config.yaml
num_hidden_layers: 20
hidden_size: 384
num_attention_heads: 9
num_key_value_heads: 9
head_dim: 64
intermediate_size: 2304
vocab_size: 8192
hidden_act: "squared_relu"
norm: "layernorm"
norm_place: "pre"
norm_eps: 1e-05
positions: "rope"
rope_theta: 10000.0
rope_fraction: 1.0
qk_norm: false
attn_scale: 0.125
bias: "none"
tie_word_embeddings: false
parallel_block: false
init: "uniform"
init_std_qkv: 0.0203
init_std_o: 0.00262
init_std_up: 0.0203
init_std_down: 0.00131
optimizer: "muon_variant"
learning_rate: 0.00126
lr_mult_o: 3.0
lr_mult_down: 2.0
beta1: 0.95
lr_head: 0.00407
max_grad_norm: 0.5
warmup_steps: 200
schedule: "wsd"
decay_fraction: 0.831
decay_shape: "pow"
final_lr_fraction: 0.0
batch_tokens: [65536, 131072, 196608]
max_seq_len: 1024
doc_mask: true
train_tokens: 607800000
max_steps: 5167
dataset: "wikipedia_en"
Each number is 128 + 32 x the weight over its row's rms, rounded and kept within 0 to 255. Layers, rows and columns count from 0. Numbers have three digits each. The size before them is the row's rms in percent of the matrix's.

# o: layer 4 attention output (transposed), 576x384, rms 0.148, rows 550-575, columns 0-191
# v: layer 4 attention value, 576x384, rms 0.0541, rows 551-575, columns 0-191
# up: layer 4 MLP up, 2304x384, rms 0.0667, rows 0-10, columns 0-191
# down: layer 4 MLP down (transposed), 2304x384, rms 0.123, rows 0-9, columns 0-191
o550 091:128086162126071145199136108126152193126156120120155103180116138174178139102133153071169151123053142169118061121148134182179118125152086156131146132123124107172154188113105113081129095189119090118169128144105138131048115082120122084108060158148133174100134143117104158066137153120102159189103177118099060134106091114161112113092131086144147127172143130224095087099130130115168131150126152191056118158152151114155092202110134077132047083160221138087151089111129152075173111104135141147158092117117171112103068116152114113140112128132086102130125113103106143159169166094136123177
v551 102:126151142167117115190113117125215108092143148178136147114103124121100083167079117136097096097105117096134063144132118182122137116109120049108118113155110115180109166087138096130129167113127081116129136125036139133116117184170157123123111106187141170124132098116155113148158137137102125147141153160083168171185116082157127071143134122133088172130117107131076130056178150092139086170139106127155095081120123149252161081130141143138107129082147096109080119149190130073078141135151196099119086161132195147106108162141116161148106179145139082100079068127174157149096178119132111112
o551 116:121120077095107112088128154107064099118098095129156125131147135140123164109177157158092127122133154133114182115123153134112067110105144214150205081103125148055088115145151149093123141118103148135099140101146092093156110097128151075133192082187138163097138186138153139082128141055155116204086126182155149127136082147100144060109148096076103109105132128149117164180129088156158088129090144113040140176145127156123096204035083119113111134128201162073133162101090102168111169165164083167096199134125069133203137139107146105138151127095141136103162140107103126117182140119112143076
v552 117:122124158163147106147099120106189104134094152154105139163120147130148119127072058163134186146136122080063100138118129123100083089132166120089169130171124165155132157108107082163142160039131158131130143167132130144125168165129082130111128152114137131091111119030123121128085188098168172094121054127139183083143143134143152073111171091117118129199083057151129116111146141119076084100140144108145124137121064167087161149175149169141181170124071098161145128143112124087088108180174112107166159162152138124099145146143138088121115106137112118105125125151100129192148101128193107136
o552 072:138101096141159132070093133121110193090134127155109117103148130142161092052114136170113107165178109158113208116184127160096131124140128123124133107112115109144102160113173177111201150113125125116115134184108183121100101093135178140125184136094103148141124178145145132141153131166094123109142100134108058080154108113110144142156102170124177161094158179150213113144076100128151136090104108107170054154171133082136118206139223140072096121111145095115118194098125111147124139106149161089141107160141075079188144103145076140142128112082114209118095080117117093129146186163123110098
v553 102:074125113151113128188140156056090093166111208122072127111165171116138155074150146111171085156117154069063084088144163106105092114101115140108132140133109185164133111073147120106186121182163099144156155087125171106160095126113108123162110120118152146170075124107181184140091139163086076125065149115125076151179175102170165132155143186141157096158118161150116176106152114131126105138158122126127092136157043173129186088126086186107104131183138093100138115103178125145124117121156143168143130140123174109094127146105132086074100177135134164067082158152173086121087132211105139150
o553 113:124212119091138127084131186120172131136148120125115144123073121160130174067169129127131177109127128141169145158134145123119150071153122169113143103131133116102111110113149138142099121115097147150088119110159076154117137130182162082086198119135055117160195154137113146105169158131135152106144141106134211095127115139134046131125145108080119115126076139152146141102118146109096108122153153124137068119185156157100100139162141147196155090083129144181073141136117149136103189120076103084160156130134064183172167122175135152219212097110129140115144133127103111128118138079133080143
v554 093:080128111163117091137169132104168093085077093070086106138084124114111114105153150137140118093130113169113135131076136081057058128116134187099156078161137137131180146159139116165139079146120139135170122087176127151209116135157128114153146168187121132144188088113135057151177114200188106093144097130123208144106212122162157133116105113127134199160175102085078086128116173097121162099155112139162111136083166131151099147179148129222125139120155114107168090135123147162087120157123128146117132147108143140121162145129176072156112079136133055093124130131116184084067137133094153176
o554 112:167141061083164150109129125127142124204107168103120147045151139151181122161093142157165152173135122074086073117132115130114143085133094062197154182096119157148185111130086103094151143201147159152091132090093214077061126120158112064133107115149073127105150155114183122077167153045099181087160167173182138105165139147155116097116115085188143130143112078105120189102171121180149119143105111083122118122187110102081134082079121153089145174198143150111110149098125168125081078125067094140106119126166120124105133118136133114143118133110157184127177138208095125138153168115182124158
v555 104:149123129065110140144175122115191119120127098117199193126180145069118127088186109117125177116131068131159142065145175166162096119062179220123120108117127067102158094141118189186134128058178113189135131102099120083141132089169128138150112184176152153136135109049199130146152171114105164130120126074146146115132142140122135095182120130121071085162127096116088142100138105165154138106019128095127086142148090142087150093149143153136166163120157097166051163222119143152125122182117109108146138111089160124144115126105119092080118175107135137129137135097176188097126116134108084153
o555 103:155068146102147087103129119161144096151100133189143099164136106122153118154102189154104134121086135117135112140107098179149120139172119119079115165131054118103105143115108142107106068174106100139100169151121115135157140133140109103095142079089108123069116115153135119140150159156124114170106111171172095170108131151122114139128127150179157131120144145117131159109124151062069124113119098173147175160097102160129130182091153135155076112140134116132147120075126062090087146060166156086131154100147129144099070121087175147172099086132100153157124177156108124102125202065143089096
v556 108:166094127109093115045094141113062040136129195134095182140172133058108143142128146109169159105152124127098150125164158113174178106158119133168167137169110132061118164093103155087135124164149175148112156156130170097104115078130156193155120112180078098106113119169122153101101138079033092124087137082172096123085130149114168115085118125162106104150163151150140069198116165164135135192148147096090126139150127131117136130104155162142054058129170165147143136161145064120086118159140125112115173150151149120109158147111158109146162124159148103122149164139094124080138066095169137091
o556 079:175154125151143102140114135109144220082145100103092097113082127137109123135121114156124165130124138108095126086072051109075082204149169138138098110117128118100124142205144171149116136061094112150205089067149178126215141151142120137113108159112124135117124093145080100165156124084153115107132107136129129159122131045117053161094068150088113183093113147125169129129117155071143052121131130159160157082093112103127131102198089138180102158134071114160125139104092118187156079155115146120174106106166141147150108115142077143153073182154128142100156103152150204157151153184133104164
v557 102:166108129094164161164097143144100121074120075066124111092114117104075156115069136093097108134134196156103138144193127118130143125074126134162091121068152151149182148124158132105145170117124103125105139128106075110134122117088162120110099125131071097066140163135174133089101143105120115123150141179138143101118124137094134179139018143130126111098115145136172101093130183129108134077106097090138126190095104119141137108126133082103101103133150143135121171109139140157164177171132100154139124101139212126124054102151143200136231162140137153125147164129128121085114113067053156146
o557 115:115152123141125132074120090125097068133117130122206168144173136139183140107112093112128188118119120112142174115033115138163146138121136149105139050191101142113060138144133098146150140157095153085131138107113160110157159149145116150116132111159171091119103130076144129115127073099161167100111174148161148151126111115184151094129156152152133152141111169117114121176059114180131127153139156200138125138166112107110132187183109173131102136102111053113158122153126130196150071108117160162149069142129092160091155146186139055150053151114169081108083079112151106150128124097079090144
v558 104:174145178164076085071192096133166122150041107114149176175153176138098122086144149166118169087166145152164104111094103117209104124089119140162162096115182196178105186114168098175148101120122114127163072121232125175111157120152136110102080119153206156148125122100134151079116139123125100122099060107106167116159132119117133165113178105113116130097098189105093073149083170081147151178143133134109111036137074112133171115172148143172123142124107082113143175113126180111148138105153148153167151154126070073120126190147151134159135131084129147110093150093137168166136146162169066081
o558 112:076120148168159126160117152099083153052172168127184115157093080119112181205116121116159116144090143119122159098155150093082110133152111123126135136129145109140124102164101123057119033128096157155074197149079222118122116060093185108141136149087064101088119129166147100124098103183082109083099183120127105157100164137111108072125112074127107112138122153150159075092157176172155134162140102140130068162093108142128100110124109132112149098078153070095161186108094092138108155139085126110126119141188125113101115090106108164105165064098124157147063093167126171120133114122147116130
v559 101:122116105177103022148098122148135096156121167153156140165142117171126087110148133114184119154126193125114135179142115102123147129130102140164139154139126135102101145103102142155163169139136131155104076146157153087129123113166126132075123128098052156086131073130097174087115108088155171165093121098182179105146155124162092115094152126144165148149185198121194055086132120121138135132103149139109141105125124144158117137151150126085077144102087129090132149119116148095126059156083114108088083137172173125086063020134089156067129107117141089148213135146116089191083158141149098183
o559 107:154132152134161168125117104159078116139164087122088136106140120164114147151116194114118169127120139116046151096080148096119085122144094119152155071154128126117119157126153104087164083153129123106149125098199159184157141147089079151115166113087153122120151165106218150079134153125074102111164160094134134164112163109153156126147139138071104125102118042076109159113129101134130061107145145143105123129178132108181087133095119104178196146129144161150152088134135123160161142122121169132147128227109103105155183134090124120093168118170139133074118137169135098094209108153124133140
v560 099:170116146156093123146127132115113136125103071085161100178132131108100115147123145092120054137139152064080163130095152088089176146096209131095081099118138150118158111058138148126060137147159129086098089063161164125121119180148131135158169151135155112122160090145140145110073147097107090129175136155104100151092144137175149115085094088134118122139097196174131080134140143118128132158142120123081077200093127145149160179137114162143151107151203099103092095166141137164157091126146124207155111103119081180130071096218085069179090148091176122163195143136142136134133132139142113118
o560 109:114106093094125090181148114145112085101089143152087107105102136181163173173152169140072205127095086099146139111129141130145125095150095160185134165170148107133123089221114059128109110113150080220120204128114096143131127129157080127077111125101076138162102151108085117139108119139125106137110108074167138173138170122134120144174120092147127129119125179157100165060149058144137093129130119110111138092119125157133169108112104095126120091133105134158179100097080162151109162124130078180129107084079145131154158159059189171136157117204086172122109102121148123118140091117053133103
v561 100:132099085146099093118186152153111113107075154103165096179137144138138121168127121154147148117149103134119107179157137148143169121078125174096086146110115167103183137152130097073137136128147147109152213174131163097125099126118155152129130087085132091073135121132138120114079116164139158079138128082155236159180099169060166080110137096137149126083091181138112085103155118094112147141134087099136066150161143097133128175131062109131102122104110124124143096146064168104117105087135119119123158154140130161102111220129120128171142188125121113113096079127137145123163178165153081117
o561 114:143169102115147120133090057106103129169168151113071135099148113094114118075192178123111144138061148107135120098175129075147115197112135180105173146133155109161056130160128096166136137173111166161090099127067131159180082053148119169096152157117156097184161125106136141159141113123142181194110151137125093096031128130216098145083149078130109072175151167097107078144109139174160074110110104143089160171124169106147151127099164078107171109101155097153089197143162114156149155134101134117110106152119105131121162099178124129046181065156129113151187102113098155139067128146130109087
v562 116:126212154148145079141117100106103117204123150138191104117115091113151141144192112107075104131167131149143071049139125082101114092116173166124170120154172193114194084138089117097128093139185153083160166125119127097147151193125125119142088117132171186074140157167139092080200147107117089164116096109170103111101217094137092097134142146128128120137123061107069164083104126150115115147140158096125122111119168144070157141131133145119144188080128105140138058135115160136119175138114102114159195159126140170149162126076120109135120111095126131141120138133138136103118114121077133176
o562 108:149082090112123208094157172079137109115100095132100115203126165130127078175103138128199114134119101138143172153087108140127100112147140108146096103064090077132107131156164062113107139163103121171080072230136198096077074079111170184121143142151082122182111121117145137137073109165160145071087130135121126077202117190122105151153155105138086137139207142178127150134128095112107151099129142132084086104139136163176112096062109166057149118138131128139086124115169124106119071109142151133084146078118136127133094095177135185174148119111082104160125069170047115136165110141189136139
v563 098:152126159150128137099127101148112000066151145116123168136128086125143144151175106166112124130142086078079129137100170119125148147100130140126136128148091181146111126083144170081130125091132075109141103131158154117118112152107128120103086067097109099137122106067187129128077130202112155080119129170148122102161106107170195153106161113118170154125117208104047161110131073115104102127089165145103140192126105138119145097136149114063096081118099120108182127151139141090073129115090081093107125145118102127059096132165133145114153132155143152092119112118098154128155151137121102158
o563 105:131139133152123070161126126097071148122113136111126117135159137163135144089099181067129138091085144117133097074086154147150068142143107173122100067138135124091136114175107140176077049088155175101117099119100184126117162097079101137089169183119125182073102187195080161060154108049122159109145137110116125095145113141036094178098138158141117129137112122190183131132111152147157102114172097050140150150143149124157133156148171091165150162151120130111066174097126141135170083123104170183143107086133145134097098141138103129134197100121045129136129109144119110149144145160075131121
v564 103:161150097129155148109143129089105119088096126080124215111116105156098064112081121139180113135151136081121120129186170109116193165147084086110102102155186157145138127073119138068091077133152054150109151104068097122125157128135157155076162130089110072160124056107120102124133149122119181108123087108142147153166109090122171117168172185109072122062121108113119133105160057121149123190156125146172117140081141132103170139170143132119141155092138120142083150100119124142114179135147175100085136194130126129090108074151124124154185105136120098103114120156132098049157086072141093143
o564 106:071098128130191076097089104107106118173196124155134087099117127172113198192172160141115123110099102126147157120086129098113115070103161135155141165118095125070123129122130142137170160084143131145162135080182157134064074125116100132137102112142144109126143170117122149172152149141094107132162134165115142164118105167088066143142115115104131097167133135118124156155122115108144096099138119091110141121083091138132108126051094080156073056106146102123135097165091193130090056117101154085145105075145123121169144127153135129133109138169098182126056188132120188126140145148100154086
v565 102:100124147131106098130067116078125114018168186090116143122170090077173140127143157125150084141145067110120171154112138177114127139132109115095131136069140078152082162116093133168148153101168135160088125098126107152153115180168125134201090052117095126107143122177160045180105137118131154194152147061134165065106101161138115160134116090125111121123096132187120140076094133176064114169127144128151127112124092124171086140141131101090142121131127162171090131126093088147098166133139163057150099161173137148142118140096088109171167137126113150118163196125130140128152159136157147053
o565 114:194104102178151093098125117181146134126054129148166158164124153133100130105088123136083195080047174058098062150141151083150126124113107159152191122120099088130113045214147151095134066116102121099137137142143138092089166110149114127140163232164128115158169121103121169103121128087176082098137101170092156194141127121081118142127150176160121123153150116099159165103082171104081184157098147167110142145130096166120118078144150149152069157136111142071120143148151159119121072115137131150160140126113147161130170096116135134141128128106145109053057078178130118066165179118142107166
v566 106:085154162107200116164099136061170163056136121155170132170091062088176116158145116108180168120153147124152148124155071179117120099103160151101115141086089119121118141095106128089145164145078121124089131151137124096110151146162151113162124130119126125096106118128117151137156079092120166134142137096161138116084138116123161141140111157125150153153131170160113099134118083101157120067151129190100136180111065091116143130094107120144114153104143125122125130111112091101156102096163106023122115147116080139114134125147097194138170085191166117087112175160122154152192095071212126118
o566 112:149072084143096156134150124153103163082147163083081161121125135142093105105086101115069123120138180134094113151107222065147067159208051115117133140097109108096097099195151145148122149136149153143175156133119091116153101061139063141099099138133089171142151084105124139144094110097166151105113075143125181111144120140189105106153071135151134117146122077116124164040169146137094085153131092136116121147149140128179111162131155137140161125127103103152129141161193121199198092127139134122092126131120213121157125163144078106147091158120077125202105122144130149127053089121099151090
v567 114:105161100147189135157121180102149129135151160226114169100121169095141157125133124178094177147154122123125129156199099119119162140123126181149114167076148204108130143163153128088107138144183135094123128157124132087128074119131122153171095164127122123122110147146045113111123140076106060105127134126135113152132134111078110136107143126137114179170176185204091064122092093137135081110094115146101138108106107099097121142114115084153099109152119112146132134109158120078084143074069069186121124121147078146070096096087144148122151140125114140088161177131086121091173186121082159128
o567 120:088094209103103083183146117140102215124121148054152164153100134146101123084142089087189185150137133096137124078135137113079149137141144124098131099154113132140124072121099161187077114077118092148121080161197121119202166171117104144101090100120111129128108122115129120135099090121104146192136132063108158095112095075158127137142120149110125118128096119112194124142146127091183170180192139198173197173056137172118124096186098166105155099144136182149081120122176144153157111200106169139094120109114173078170183140153103086111121125177127144172062119161166127111102059130175103135
v568 100:098164096097127105131132133081107166166161146166136114148200131108147122121161114143188132112153172103165176097137149103167093122148136156093146121106170146030128173097213114158115157146115104122131029140141155152106134122129121154135093101074121067090092138115169114120153181082150119161143127097112140129193116109130159159177110132136134144083143137122148106144194115150135160104121135125104138098150146146150170087092162139088119131098067114146086136112135145116110183114186150170176146160110149095151112157118137102070137105180086130136103044151141184118109141175172158150
o568 103:111126109187167141119118143119138101151155114064140094146032132166109137113127163078121114097060134134143071160135151088168148131097152084140083135142131143136114106105080144112209077083100106163118152138031119107156120110132113101152102050108168131090177138122045167138127105122107108131045156116176128098122166158152102073121118079078139117145167117109110173138118113093160134081106158165130098187179096118093114147136197150152096095112167154112076117159117078138160103170132128113115162073108101124153137128167124131145122120120124079115117100089165121155187143140123084092
v569 101:086136153110116151099118169061112073175122104149130136102151149124130089081151181083168159126141099117191091143096125131077082160136083125098108094135141215110108129057083153218121130138082137066142152147127089106176091131113092169098132133206109162081120153122112145103152114137152149142126112139147149134160137112142082147127080072119108125200142131117162131202131106140165170122165110074136138123104122142123101115103168157105198047171134117108165121092161046124124097162116086154166104178137103138097100121142136105120150159135201134162135138119119176087138118142158121119
o569 091:173068100110160129160096189128120158115098164113113170173104125146150170124170203122119121158100110141107172116140137082154116079117099133188084160068106127125177159136090090021137135122163108096183166172086127116125120153162128087130103115138167098152128164134144120151096113092133105125089125154164152138053092150099121149126177153146098138063138140085138093099130134072139105122098184209116165123194091128077129120206148110098039147079081140178107087134156169138155061169137126094097170148115177164118171125127054143154149166086094139105172117140140112153118110165116117135
v570 099:182148147173107085193108135145150139153065117100155126130083106116157121143099108118124100102117101131149162081124092123141178084111141161151108116144100188124096112129110126091182121146102090118135125178122131107125138155176158105113096137072112174115134058141155148155165129116154171138125148146094150117149141103153129136163137172141128142162170144189163050118178115107149132113166145107109113094206123118147100166133145133115119113159063120127109093135116133143189093091123141151143077183143081115133171172115118167143116107159150166160067160203102116117102152083124106145
o570 106:122101141116135165120146093093103110134169093153084114148110091118104156110047146113121157179104139135097135136085141143059120153154071085154128139150138122133104149155078126145130056133105114160157093173127098184145111086102162133167136118145091173134198127114134145136140124108230088161123127119133132170128079122128113072113094076044126058088067117144107128133166108145161141167112102124113084015120104211117125099154168129119143137069167105068121160072169160135122131112129115108114181103107147138095101132139161193146132150115164123160131151133137114160118125221108134066
v571 100:121077144160134140129093099126130146111150098141107150041168107145126088127139086122140116162121158065152098140130141123125128126135113073104135092109084170105075108131152171099146136098171074119152205123074097157116096129112135104149177147094098103164127095126106151112083125118135064116170142187137130113132136139146150084150134215114103135096148122179154153120092155133091082142151114127098114085106138131136076116141105114103179100228165096130125108107132142146118118146139113152145111154080178139100146057158134148091107078099148129198060127173151174054129197153077169147
o571 106:143126163090056146153136130150110058071143097141129087218144132098168173198140155117155160165068147182140192103137107155097110122109122150142127128163148120118190136156178128125086197198097182111102107119185100105133146155199108146102150100165128146135066087185112114115179145125115118165065117156176137169122137103089129089156145131160125092089143159132180172131166079128157127116172129122103148150093153118115125133176120194075084142098176087105105139121103162170128111178101153072172138093114134145157076138108166173118171141140150154119147112092066103159112058097102160144
v572 098:130098120137134124195168164085136147120093075113174161177103136120186105140123112153153126111152165181130165147163128086146129128155122069121135128124135096112101147063123131164101142133138141116106092139099086126180155120114143096122140159149185244095067097136134182102164087139136204157118105112126072123167144117135112088135158128132092136039092088103168151114138113129131117126111161087153105156172123139185095136150145107149148135126102124115158153138094091136123135107088102158155042170111092120079147166083123140081184054155074057142094168067109108140109135112163153113
o572 112:086175192178166143168101135136139112189119134117083132189146086089087140145158129143114126103182140141099106083037124135070101119101083176215103128142133166134126096146099114098119138113135110109110078075059135115157126112128121130118116110155062167157170141182127142141098123121154113104186111122070133164172136109104125137176120125101094144169125191109077126143108144139149175178072111138110108098123115089075152079115158123137123070139143145101114111094128126101087128149201120124074126070110178136142078143184096141120084184133203148123090152122152063081108117152165124074
v573 098:171149111110170115129086195109117180105107075143154129107124146121087164101170161054155140128100153189147082112072178158145073133065152077168173100095117113136066082105075143112079075080129113172091119157087112170100133179119141084139127105107101120100133139121129161116149147149088215118139157112100162090101160127123104063109078107152111121129134196178111185106165134117143153096120086145112099163105166105144047114150119151147132184142089175199099135150132152156134111110104082068147184153165144128132115119118205113107088116070101075082143118171172202096165106168111104128
o573 113:120156195127112137101115091141184173150107108161129140170118175192144155187087119131095115157123098070125139161147099148120159098092154156075110152144093084144137135124158144094112124156141122160144138155150129100130103009132134175124081154144145150130162135118101144126119099118180131141126162108102141127172065197104075127142194119134154116098156078165113096122102132113091054115098104173135143041083175103138161185072148115112116158186137090163106128152137009128101173135162165171073086119149142130119125122193094127101114168074102163128153104179090117139120128116089082175
v574 098:156062146097164180149131169125143216136185121132113132173138131103111072132117108135065152158114063088143148158135098163132148127064177142085130131141142150092050146096119143085138119116118088115157079128095127089105123130114152124165116135123146093114178148112170144156095130158126159065164155181121134134134139124138146063110158120147115128118121134183169128110195078099139147141122059107147142162131186123116128123130138090153107122117131156199083173132144163120082133093136128143162153163162089164111127134094136152085081115125131123071196094115113117061099141114174070125
o574 108:119093154123158093094153120149096106053141129130095097122158133141098204153129138161123140131135110117154118072164111157142098149139110088143131158108165122204117094082157105124125178105089085140103144145087080136111120094131131114141108097165134148112137116158122105110148140066110082153125115091107160124109113132128149114128141184135148085155073118125075153191105162142104221105111133135106127162095130115151110150145096111096134150102133086086124110129127118100142092132175141135150124052073141083125139143135112038119102121163168147220117153112116099151106050071089130042
v575 124:102083101121102147087195095131091110119118114122092124116132145122148125168125143063119102160108110175145140156085078174191093126129090097107138167114160092144108134123124090077164050142154111132068125141157096156139146107187065138130107132153104110147196094184083132182121119156095105150103098103131125098172118123120110094182208155135129149138107104147103132085158179111076150140169177112196150154096153219190077146141083181127089109057138083106136146155130178125130156050117144114169180133122176075135144137057142099059123139128096183128138065155135108196138100230161131143
o575 062:100115158150108133141135147110158158050147065113146127096089108103077092113152141159163115110120120097086135097169158134092132146123150102123118123089118114105126083097158169153103178124128080160091116065124118171134080132132175066190161109086126140131108082119178158089130077147166082107113184172152111148066134113101150130116113162125151108050111120126087174124167156121134144115080152098083100040162084125104207073127163118166135165123104143149158129155160032091158089166146165113100143158169100151070056100171141148141067107114160053149143129146151157086112101059100127040
up0 093:155180119090126106133087127122156127096109150080153145105148109091143192095102117103136131139114169109189101164165118167083075133112126152167173118132118086170129106097135111120099098168141105136148168076164101139173139153143073126098104075151098173158117127170164149153131122146180098147103131114096090152144149147123097103171104143122173121138145127130124160151142119152101131105118152158128174082118112113109150120103139086137144109147106124151132151058170140120172121077158126167094119132104014106144137080146181178107120086194125119129146114103115127118100112149133118117
down0 091:087169198118139081136156105128101123095092119156121128053113147105125181039119106159168148082099157089142163159140133128144101129123159146150082137117118152089105088158191135140153142101155209146074204148119084168131204108176157070152161101132135152155158105142132134155081143046100133126154098100072163148160118065161121163102140096128106103143116204144136133155168167162085178164098114185143132118050143100140150160129128116097159140140136167110121108117175107094159158168129126181125093132157114131080111122131138088166199073190118160069170127155159160139107104150120063127
up1 107:146104127143055118119156037133142162150136100120103115143158156155141137180149147084193113084082136116166151162178137157176136161176092110152061104089114095101144039109159076130193113156126080031140150166141168149186121099126135117085115094094124172113113129215140116146179155097147088157152131081075090173111132042108115131115134125117153206072099130123153124154141201112133098154093190111138128148117055192099136165103192092083152119088191151100128115191128106126129146143129096139144114140057110142077089100059158178090192132135159124128116119039103123132108085099065127145
down1 098:131120156137170148091148124078113130067099157138105144116104149109181104189117106114148230119096092079189098072108101101145233161123188160119055110141123131126070135142141117150158135148104133127126115135154214183148104076124096155139132069137151107051118126096149118214087152127153088134113165169131106120138111141071083104148158111174176177141107086135097147199168113115133094106112132108146147170175131133122156153090119119140127113163111118114149171137144146136098118065101109147178141134151100124066147121048123108058128106091071149171098182126076096127101116109108122084
up2 094:141150116101074146176101131068078110167092167149113130109147151119166091040111123164177177120142134176168094096094120114078110149175133143112136125100149118120177120146119142074129110114160128082093130157118115162138188061098170163151146169112134132156182124123185167080106036124178149162108157105110129106145095096090153140148174185121130087126099150116140125148126080134128095171066150144119141171115152207120148169102173136194113137102188173150116088108106074150120167115123148116108121094143132147088139105109191145117153079151082079113147099131169178106127117124120082109
down2 099:132114121128123128068108118073159224100022158115152178102110121176101142150161110163094114244105080081085091088096139087079121111153087113184139105158142173069105125084141082094158121111132125094225167126110116120124159117136129153093163082086151134151117165033136119097084160153133223088136104080112129172133119126176171099149172115062142174169167181152144159167119088129128053207080098190154117082167173171067094155131119149120135080091165161158123096070156139102162104126100120122132114177155135136123118124092130110112171122158080089185106092098156122134128183139157132151
up3 117:062105131098111115142139099153121135150081136130085124112097141124176130157085125132167139150141143137118139109153140153150110129099102051152111196111180127093146080129108096140143115129106139174128130178163140144093147141118102113168106111158119178096180109156105159126095127078110163140102255050037168114203123091121169121135121124111082134182161130118137127142142099072084126114151102125181122125160097127177152124108143121129128141162103167140100122124159115127147108132136147124151124167128129069144148106122123136113129144136104137117150103160136090164133150127087120172
down3 112:111139090113125056120096102095115126102145122110130099172142156177116137141138096109158106120147171114134180134115130080148151102112139220149122158059097150142091115155140179154124198167110120124139107102072091090051104156167172124120114130106133130134063164101101150185070098103098106157172143124199072131099128115092130110151108100137032094105088144171098151133128151098091093143131116157136079145134142172117125134168185139103117124135054089185134082133159169124147138149150109132144123163148123101108108142127176082120108070095162127106146135095126154136144191107085106095
up4 100:091147179102122092110101151122085103127130119110132095106123124161106170108075115089138161177060121146175175151137110091205102138100156138146104124125145151114109128120103150129154156117197141114111114085129219149129117085092140101082139135178142088147161135095118118219138155127120123133132127109101194134148191148148123139102157128101100177106148097090105205069164169110108110122093110136105110131142155118124118156136145122146103083106151141145161123137129131132156093120087095124128169126165101119155146083124133179152183148130109107092133084110139174157113011118118102125
down4 104:227108163129147173124073155105129143116176142086103085127123146161115173121083117094121141107111176114120178121207190096106173110106030127130125149149084051101130095149138145147121117113126078182135113188154153098124145138136111116118092120140161078138088159187131134110118188149129130101092108168086139167142103101159091152149124122100111093114152088141200180133091109170110148069101099163126096125207094174085118152083122143126120103161085164109132091128137109092099115089118184094165162104143105116128107066118157110093151159182216157103150125189119098167075152078093194145
up5 099:192133093131191114146138164098076103159099168122119113153141117089175128097124131113161144129146132112089111122160114124172159194167167155119119166167087145103119084154097110123149139077185141122119072100140108071140112119106090122142166094130112135062095139107128135105130122139107141225137139145082128053157181146120121147148140101139140091061136056170161133115107180144138185169132091113118150114091118135049159126194126124198128122123140149158143080126129147056157167143153066058093116165122147123116191142113157096063135096161081172140131142100078141130088139115084113136
down5 105:146124119120074100085211148086189087116154080117121119088202111094144067145121159132099160171177126201123108071131115098158160147101055141191070169099090125104094092137086094123102101166139151148116094114065141077071126115112118117113143180138053138094079134055154182104118113128109138134141149131176200130138103156115113066151111092121146159124139128134155126123077131111139133118104145136186167116133092089095047138132119122090092136147151164182087074074125089124098151124137101090106078107114099109142196080174161116141109105113119174107090097134166120114165169149161134111
up6 108:059125086161117131133095114183096143121105132122143135255097118073169176148111151150130059152128169213162103199116084137065156118142143144089111195190119116105085063086178107089147176104154195074106156088138129136114138112136099148165129143158088109166071086122124114145141134207175109154100127142150108144140123132150070113180051100100118147167143128110156111170089081127118158205114130119105155134138164153119083185113178112129095147145147148178143058134193141098112120167140125120111141150117173152113150181116083175157151124150141124132154080100118146151116144169115099167
down6 108:122154146147122076075167116080167091167112106109127163144138120138153172153102140132079096113132107158096094141123154115076136115158181152089134170150117118162074099109195146119130087133138135106135178089125136085063096144158161161143104188124048112124125141116146109144113202126144145112101113145110130131136154138101090112149093184097123165141160099089135076148094125105085133185122160078124169144206148192124119186111125185104115097114132141126155117188100140103098098159101119141127157132194142130123202186120141181165161131193147138120111121146089193134108107201162111136
up7 101:087109138109169082126119157162122086136143127106123119158121111102078148203119126154088100091109106113146130152109109137089118135157144097125138100146112131087087132122126125113198093066117094118114141110176107134154126163175153088116086110172130162105147132133122173145141209119114098131130187135126077109083100132125126164115178139088185114111098077190123138164130108117129109107159078158110042138137161097180115143148151128171122123150198133083114106098126101134110099149123142100160098096116097183150100163079150114128113088125187098102083098199205129132156136144132145125
down7 103:161152159084135114103106124159098169135068142050135159147164099109108106089148106083127138168106076130169133099144094161112135131156105142131134093099131125148126136124151163098106130187111172156110147144075134118120131081063122134140081181082105104129144124115130139055135167117106124126098102164156152065139124154118081148069108185083159178103131127116146161178123105176114114122197179130145143129130121110136074148155131099080113160086129152130166068168077184141099146154120150109141146089153106136126102126139129131064131156109092150107072047167178172130092145127110160119
up8 106:179152131127142166162147151135159136147156153155193105107120123130158115117103107130153143184153182108190096131120091141163162102118073111111167117147167135122083139233113151096093157066116083151115138153199119155136124107090146092186063192150137072115157137145180168172113142116107117181096152158121093091141104123138132125142063077155151093110117141133072137154116121161073143109140171122111078156093144166152123114149070079144143146142142140097091170160251198094156124164063150147102109112140104130130196077106103123206139177095110112125133161098136120174197149168176128099
down8 112:090096176127135111145115078103170171166134140136166136169161125078123137097067104117125161141208152154120151147132065164180127169139160116173150088126105184114130119114143144085123155083119130097084091121177020142116115144125077146155145099148090068208153156116141151144112208096107130116158148108116109118097111135144162114130083135174141167092140110147092136127134073200135106165169158144143085145105141088102123093156103113148110133113179111140072118089169153159154152136131129126073104149110151170148081109130117152128141146197064092126096057155143098164153096159147117116
up9 113:150142108106114158108150088123104078130096102098109172204166112159118150142110155105136118146129133087121125174234107117176189117122098119148130124152133171115118102113165128062134153150104150192170055114103093127192175079132147123139138129133105146095099138164160109131109152128081106119180106134191168148151145164126079109107111127168166169125132119125150177056114131151126128136169120121137118073182092052091164116078104104198128131099097160108133129157144105057181128093092129128138181126097116181121135137171190106115114119159107095078141107126101147131150103124101166128
down9 111:141170198155154129164136063079170078147120087169137113180099133106119143139111140166154078151147165136133152070134158179149158147133065140095110096177133109099175119139094091153102144202088106143111124182109099142120110192112137089173119136145097075093179098147152144128134088114151092124146093101180163158137075151152075135146148097173143141084141107098156146128120142121103144119172170104159159050166109047074112141155120175114109094117116124124151122136111092100093164140127061117100168151145070152134140055134165125111148058132135131096146137161096146117123100122078123149
up10 109:152133090146091103109039131180024142141123158159127108119092104138179114155139124141127168091105130123150211113166133149111177219062141104104147111147063142061094070125102035115172150131166107144043161121164126129110144136128083103136105154144143156145148139112129109132164093126105134140125080134151115116166113160133104140148171163113145079132151138135156073172128107160127132094115150099120149153140176132127103076187119104154087121131175118109130142181120177096155135133169063106165094132125195117124093147116112088124165142119168135171095153097131172098121110114109135146